{"num_hidden_layers": 14, "num_attention_heads": 2, "num_key_value_heads": 1, "parallel_block": true, "extras": ["capped logits"], "init_std_qkv": 0.0195, "init_std_o": 0.0, "optimizer": "soap_variant", "max_grad_norm": 2.0}
Each number is 200 + 20 x the weight over its row's rms, rounded and kept within 0 to 999. Layers, rows and columns count from 0. The size before them is the row's rms in percent of the matrix's.

# q: layer 11 attention query, 256x256, rms 0.0615, rows 0-16,128-143, columns 64-127
# k: layer 11 attention key, 128x256, rms 0.0686, rows 0-15, columns 64-127
q0,033,203,206,219,154,173,207,198,182,225,183,180,179,154,169,229,209,188,195,182,196,211,206,197,233,240,210,189,198,199,177,221,179,203,219,183,164,172,199,188,189,194,178,207,191,165,221,196,190,217,192,220,185,203,206,176,212,235,202,223,176,263,197,218,196
q128,089,185,211,221,160,154,174,196,224,203,191,214,199,222,200,213,211,205,173,182,216,168,206,220,222,214,224,181,220,222,239,174,187,211,179,228,151,204,226,216,200,183,216,216,199,208,212,211,178,209,211,171,213,194,165,201,174,199,232,224,200,234,212,179,210
k0,041,203,201,202,183,216,223,200,200,196,226,217,210,146,207,176,202,188,213,181,213,217,216,203,174,231,196,204,216,162,214,206,179,220,203,190,238,198,195,173,164,221,202,178,192,213,213,162,211,182,172,188,206,182,215,209,190,192,203,203,190,169,215,231,198
q1,033,226,195,201,200,185,181,204,195,225,203,207,217,218,183,181,194,212,169,176,190,180,203,183,224,186,162,206,178,172,189,182,181,182,196,217,187,195,214,185,207,165,181,147,193,185,198,219,184,185,220,171,185,204,226,213,220,189,192,210,221,205,189,200,218
q129,101,214,192,196,219,164,175,147,174,233,175,180,233,224,165,183,189,201,187,177,244,226,194,217,214,177,207,234,184,206,198,207,168,153,196,195,167,206,225,188,198,204,214,199,199,215,214,227,231,211,173,212,177,169,252,201,181,195,202,206,211,187,185,200,212
k1,044,202,184,196,174,194,203,200,191,199,202,155,199,204,173,214,166,213,207,177,172,188,209,216,230,186,189,230,192,206,150,200,191,198,184,168,176,208,168,200,193,185,231,190,203,222,218,202,202,168,170,197,202,227,211,199,185,161,200,194,196,186,202,173,202
q2,034,183,203,196,204,194,186,186,206,238,192,198,200,188,181,183,196,201,220,228,189,192,211,207,227,182,195,184,179,206,199,188,211,195,204,203,201,241,190,219,173,210,209,222,191,194,222,204,144,219,184,224,171,176,206,220,211,194,239,191,183,141,182,178,180
q130,091,199,216,177,186,192,172,193,222,228,194,208,206,221,180,205,199,207,190,175,207,209,218,191,205,189,219,200,206,192,173,198,177,203,192,160,175,199,243,210,183,169,243,214,147,166,220,202,178,158,160,212,192,173,202,158,202,173,187,193,197,234,221,215,154
k2,037,210,212,178,223,205,203,211,201,214,201,191,211,179,189,187,173,186,197,179,184,209,211,227,225,177,215,192,195,184,200,181,167,208,195,238,218,205,194,179,229,167,170,170,181,200,213,218,224,200,227,190,193,218,219,208,227,227,190,210,218,223,222,203,208
q3,032,205,238,200,220,227,206,209,197,226,186,199,209,208,212,176,195,191,198,189,196,198,212,196,198,165,189,161,198,227,189,169,189,196,163,208,194,215,205,179,172,189,218,200,190,186,214,187,221,188,213,218,202,208,211,174,232,200,188,175,198,193,223,197,217
q131,089,194,184,189,219,255,211,180,206,245,215,182,230,223,187,202,148,199,236,189,205,204,199,224,185,192,201,208,180,218,174,204,179,184,166,188,189,169,194,141,199,192,210,214,201,200,228,188,207,206,174,208,195,192,227,217,210,187,165,199,165,234,193,202,215
k3,038,222,178,192,202,132,183,209,199,209,187,182,177,235,218,227,203,236,195,187,183,218,204,234,187,215,185,225,203,185,163,226,191,215,215,200,216,179,213,212,243,214,195,145,211,229,194,202,187,179,229,175,167,194,217,189,175,181,207,231,191,224,169,213,191
q4,032,207,212,206,194,203,225,217,195,173,176,221,204,214,202,251,177,212,201,209,197,201,205,219,205,200,190,162,190,198,182,198,198,180,192,199,207,184,174,178,178,204,174,229,193,179,181,210,214,201,185,201,177,207,198,194,200,197,161,181,198,208,200,188,202
q132,095,193,198,218,211,186,200,199,194,181,168,177,202,201,215,224,192,216,163,220,210,197,187,206,227,185,252,176,183,197,192,190,214,192,187,180,194,185,202,209,234,203,213,200,231,196,222,208,186,183,195,183,202,206,203,185,193,193,201,203,198,212,207,160,232
k4,046,225,180,241,190,203,176,183,214,228,200,166,191,208,173,188,231,199,190,197,198,196,209,246,182,203,167,203,179,200,178,210,198,222,168,161,184,214,197,187,173,219,194,210,238,207,207,200,199,163,200,170,189,201,246,179,207,202,213,201,207,167,169,178,204
q5,034,182,169,202,219,196,207,211,203,213,232,180,218,190,203,206,208,172,196,218,223,171,210,192,173,227,174,197,191,216,198,220,159,238,203,195,210,275,212,212,193,213,209,163,217,178,187,211,217,233,200,208,150,241,196,201,203,154,179,187,188,199,220,205,197
q133,100,204,223,239,192,194,227,238,200,172,185,236,199,204,193,189,224,201,230,206,210,217,210,220,226,171,158,230,199,206,238,192,178,181,187,223,202,194,213,183,194,204,222,196,191,189,162,219,216,218,217,207,202,186,220,203,146,205,188,202,208,182,194,226,192
k5,038,219,208,222,232,197,195,186,239,208,204,192,206,235,250,200,217,233,176,215,222,196,214,235,201,189,223,235,209,169,172,186,245,183,202,233,208,185,193,213,200,207,209,228,223,248,187,227,187,195,225,232,238,182,183,205,190,231,226,165,212,233,247,193,198
q6,032,193,196,215,223,204,218,184,226,201,228,149,206,220,215,197,216,216,218,187,234,182,205,191,198,207,169,201,221,221,239,209,190,178,190,188,219,245,178,205,179,223,215,221,214,205,197,159,185,229,194,207,185,204,205,187,238,205,199,167,199,168,213,192,208
q134,089,189,190,174,204,211,202,208,174,181,203,189,167,167,175,197,197,168,233,177,216,188,190,229,189,176,185,237,186,188,208,173,188,217,197,170,226,229,191,177,189,201,214,217,220,225,231,210,228,189,205,170,216,219,183,209,184,220,192,201,220,220,196,234,193
k6,045,219,191,187,200,219,203,227,238,225,210,212,215,198,190,223,188,192,189,206,183,187,194,176,220,196,236,211,193,210,186,186,196,227,255,203,201,198,215,199,217,233,199,175,191,202,189,183,211,180,193,156,214,204,229,204,196,218,227,214,180,234,216,181,220
q7,036,200,236,195,210,183,245,184,235,218,243,198,178,227,212,229,205,178,176,178,259,172,193,219,167,211,214,206,192,192,206,206,192,199,181,181,192,186,211,205,195,209,199,214,216,203,209,195,206,210,218,187,209,235,177,166,200,207,215,209,179,216,196,214,252
q135,102,146,170,149,201,208,197,225,171,196,192,180,195,173,241,184,199,157,218,209,242,171,203,187,166,187,170,184,246,206,191,193,200,190,199,215,202,213,209,182,233,221,162,251,215,176,178,183,202,215,219,208,249,220,201,189,190,202,219,196,203,213,209,218,222
k7,046,189,186,205,208,207,203,220,189,180,202,175,194,181,221,210,215,182,212,177,190,240,202,183,167,235,210,203,207,188,221,209,184,190,205,189,191,202,201,205,209,193,200,193,192,204,175,191,186,218,161,215,220,211,173,228,181,176,197,187,223,200,225,223,199
q8,032,241,184,194,213,201,199,198,198,222,203,171,227,224,177,208,176,191,220,176,206,186,221,197,189,205,212,198,211,184,186,227,240,249,161,186,189,220,215,164,211,208,202,209,176,217,220,213,203,250,216,236,202,168,211,208,226,185,207,186,180,219,185,237,227
q136,102,210,210,187,181,241,177,197,218,174,216,205,194,201,195,165,203,226,231,240,213,208,190,192,204,172,208,227,201,188,199,214,205,217,195,233,198,157,182,224,192,169,231,177,179,184,162,147,198,171,217,189,212,160,215,185,225,212,242,178,182,169,212,228,217
k8,041,200,183,187,241,196,208,206,196,178,220,197,189,160,232,159,216,202,175,194,207,232,190,204,217,204,199,205,209,217,245,201,203,155,193,223,230,204,197,218,220,208,166,225,227,248,219,227,177,173,154,187,194,223,173,214,222,201,175,229,190,215,208,185,215
q9,035,183,231,199,189,183,157,218,198,172,194,233,180,204,219,217,179,183,183,209,175,197,164,182,200,245,190,203,214,233,226,240,190,194,169,207,222,194,237,187,203,170,206,193,210,236,222,225,184,248,216,200,182,190,207,243,242,206,246,185,195,179,223,194,184
q137,106,187,205,204,172,182,193,213,229,205,172,211,187,185,168,195,203,243,198,181,192,200,181,216,230,202,196,185,188,198,219,236,181,222,203,256,180,201,210,168,259,217,232,198,192,172,201,202,198,204,206,182,195,171,215,233,207,226,230,217,171,185,221,200,212
k9,049,222,165,216,205,224,241,189,201,197,218,171,213,214,192,200,178,203,221,218,209,215,184,211,226,199,225,248,215,179,194,224,204,161,229,162,209,236,190,209,193,235,232,204,218,247,178,187,189,178,182,226,228,214,178,172,169,172,221,167,201,207,224,220,208
q10,035,197,176,171,206,208,188,200,216,181,187,160,185,148,192,203,196,201,200,207,189,210,184,194,135,226,184,198,219,194,171,181,229,223,269,181,220,249,236,195,210,203,215,197,195,177,183,162,186,194,203,174,210,217,170,175,198,199,212,217,219,202,171,170,232
q138,090,211,203,226,194,201,209,189,208,184,194,216,195,166,180,223,196,166,192,248,184,195,205,242,189,194,198,188,208,172,257,193,214,189,211,197,210,202,183,213,179,218,181,182,172,201,195,216,207,174,223,190,183,203,253,181,168,193,181,203,201,165,185,184,197
k10,043,213,239,230,207,215,201,213,189,211,229,193,230,191,207,201,220,204,204,207,202,158,194,187,214,180,204,196,183,207,224,205,216,198,224,216,212,226,142,184,192,219,212,170,185,202,161,194,213,200,186,227,241,148,193,202,184,238,193,169,194,172,238,195,182
q11,037,198,160,198,195,178,215,212,186,167,205,206,197,157,205,183,228,211,204,196,179,206,202,176,156,231,227,217,183,204,170,202,231,214,237,193,209,226,197,230,223,184,229,222,190,194,196,193,150,185,198,217,211,192,215,205,175,201,233,217,219,190,179,213,207
q139,101,257,219,202,167,165,201,212,224,222,222,227,183,164,199,213,202,223,201,189,195,215,207,205,189,173,209,205,189,203,205,158,196,203,221,205,200,206,214,189,187,231,189,215,206,207,209,219,210,227,212,235,196,210,187,200,193,184,181,213,217,195,188,196,182
k11,040,192,250,176,208,202,151,194,184,216,187,181,231,208,185,195,190,186,207,195,227,186,186,185,212,192,242,172,232,187,232,204,190,202,189,213,180,195,182,181,193,188,187,190,181,232,192,196,208,205,197,239,189,181,182,183,227,228,188,227,174,180,242,202,183
q12,039,204,222,195,189,196,168,206,188,213,172,222,161,185,175,171,148,204,173,159,181,174,211,197,167,191,205,175,201,182,190,188,198,188,172,186,175,181,212,221,197,169,155,187,191,218,201,201,226,155,203,185,205,181,195,230,196,185,199,195,190,199,216,192,190
q140,101,193,185,193,212,208,220,217,240,218,235,194,209,203,150,248,204,216,227,181,196,174,186,185,196,207,155,179,188,216,177,202,162,218,186,189,211,196,205,220,199,188,192,211,216,171,200,223,214,213,203,225,191,223,174,217,178,149,207,220,174,232,203,200,209
k12,056,204,191,203,214,235,183,177,196,177,218,187,203,232,221,223,195,171,212,217,207,179,163,185,221,177,208,223,200,167,216,219,222,228,221,204,204,214,218,191,195,198,208,195,232,190,204,198,214,185,180,217,202,198,188,196,182,213,246,207,199,231,211,237,207
q13,036,207,237,206,211,195,198,209,187,182,215,211,212,148,218,211,174,213,195,193,182,197,202,240,213,176,180,230,210,248,204,208,178,213,187,221,221,190,210,217,188,216,211,189,219,197,228,185,222,230,237,240,202,219,187,217,189,227,194,200,191,205,165,247,180
q141,110,201,199,207,213,207,216,220,196,163,223,221,215,201,202,175,187,192,172,167,216,201,240,231,171,229,148,200,155,228,176,187,208,180,203,198,204,214,191,197,205,202,202,213,187,214,193,202,198,172,258,206,184,242,211,238,223,189,178,193,194,181,170,213,178
k13,047,194,189,221,164,176,194,205,226,242,189,235,179,206,186,191,215,187,232,254,225,193,181,188,180,213,214,191,227,193,183,163,183,182,220,164,197,183,219,174,178,207,199,223,185,161,218,191,209,216,196,192,212,191,212,211,213,207,202,175,183,246,216,171,187
q14,039,208,212,198,230,240,198,186,216,194,182,192,202,245,219,189,168,204,175,184,217,187,200,198,246,165,170,185,193,189,189,199,204,162,187,226,190,179,165,171,162,212,216,197,204,211,184,209,195,187,197,202,199,177,198,202,202,212,177,175,193,183,221,197,162
q142,101,181,179,194,237,230,188,182,178,191,195,182,206,212,257,194,169,182,190,238,211,198,199,182,188,189,194,195,219,163,173,181,194,190,192,182,190,215,211,191,183,180,236,216,223,201,199,221,231,200,177,208,195,164,202,220,203,213,203,230,201,205,210,210,198
k14,046,188,185,209,188,207,210,185,184,166,201,204,196,201,201,239,186,222,172,208,171,221,184,238,173,207,206,207,184,219,233,223,192,178,213,190,205,198,213,177,217,191,151,189,160,177,165,194,197,216,241,174,204,213,201,189,199,206,218,189,221,208,186,178,219
q15,036,200,189,211,210,183,163,192,207,206,197,179,212,152,192,202,165,198,204,209,214,172,216,194,151,173,185,182,186,236,203,194,228,198,178,192,189,242,215,175,188,209,210,196,212,165,201,192,192,211,203,215,193,215,186,180,189,186,192,210,203,218,191,206,205
q143,102,227,179,212,189,202,194,218,241,214,240,203,212,237,241,205,184,214,211,229,220,180,192,178,174,219,199,195,219,221,227,210,199,227,184,193,176,210,196,191,165,180,202,188,193,168,174,181,177,201,228,215,209,175,185,190,216,208,194,213,175,152,189,216,216
k15,044,222,229,211,206,190,200,191,217,195,200,195,219,173,198,180,195,192,171,248,220,224,186,183,206,205,219,164,199,181,237,208,243,202,213,222,222,209,183,176,208,190,197,186,177,182,177,224,194,203,178,227,219,189,166,202,216,222,238,188,207,208,221,199,187
q16,032,210,207,200,191,195,215,198,159,201,198,217,217,200,187,188,177,198,201,166,180,206,198,230,207,185,188,235,200,201,222,215,186,181,206,208,194,152,210,230,207,171,171,218,186,216,208,221,218,186,208,176,197,174,203,211,227,224,194,190,191,192,211,209,184